Weights of a small GPT-style language model, trained from scratch on English Wikipedia.
Size: 8 layers, width 160, 2 heads of 64, MLP 320 GeGLU, vocabulary 2956, 2.38M parameters.
Architecture: LayerNorm before each block, rotary positions, tied embeddings.
Each number is 128 + 24 x the weight over its row's rms, rounded and kept within 0 to 255. Layers, rows and columns count from 0. Numbers have three digits each. The size before them is the row's rms in percent of the matrix's.

# layer 4 attention value, 128x160, rms 0.0543, rows 116-127, columns 0-79
109:170143134127148147146134115073140115116184095108125126123134107138114149169113105139152138110118170135167112145129127128110124089142093104071130101131170123187101104152108145182119123147132136110149082181111118126124140143092154137148082135
109:075115114124105132125119115085138097148174143164132107120141117085089114109122127123112103178108144160131133139104081149127124152148178099131121155133104125139100143108115135118136119117142142124134124189128130127088108150126105120098171108
113:117101147107155159154158127117114127164105118138134108104128119145139165076120125169131109158108145087128144085093147075102125181152161121129097114158181133085163145124170135113139105133136119138127158104120109068156110159127129141128149121
101:141165172122118139108148110134142118184130109163134133161081133156145164096155128137128132130115135120124072141124156136119108124075151115142143125113170147140125138105063132066122074131124144120128126106083153103074093160120159106143147077
102:152138136157108149135155160105124101182149140147120143137167109151170115133150131153104104105156155148121150156133118107112162153090115108164118113132164129119066138139099124115111136155130141122143126090121168163126124119132112164149087105
103:114120097128096159104096109155129065101147127081093131162124136161090089152107166100119089128146160114120117124117103117138139099103113104126118133138126130061121140116117145153170134125124140141133099141087128143140106105142099113153123133
099:124086155130127145103144140121090119149108164158145131135136153153168124165110146184106138146154145102072127155106072122122150106105124103133156132094156126156147138147146121144125090131111149158181119131130125138161111126099134100125144123
102:124131106164127100116148104157189120118161141102121124127144139123043119121151120146129120136140075153105143158114132157149164121132128149123159146171140122116127155129132124147105123112088167130110125168128147146116163088104141137108114160
106:168120137142128114157169136116135130138093139103128148153149120131112119120144092146100081111131129151121119085099129125129159104147157076104121120135139108171104110110126150119139081121142135124146160187151118122106150128124147109112123149
110:114125106126135131111178087157107122153155098090147142131102148135169152141168112185131116123093126126124128123113108141151099163114186135117166116091122104155134192104147123104120157157187157156149101102131143175154095110112128069146115106
114:114171149123111129144104119131133138127148121138109111113134141135109122161139089119140132122151143163124122131117127168148124127129145121118175069132127131138094143138126170130097165137133136157117121162120170145119136167120117086154121120
108:135111147094119108098133133124097139108145120173139113086112128148124181118142136170145141108137123131114175088151107144142140167110121137152124155106135103135150138118118125162146132128157110114164174133128119116140096152178135114121132133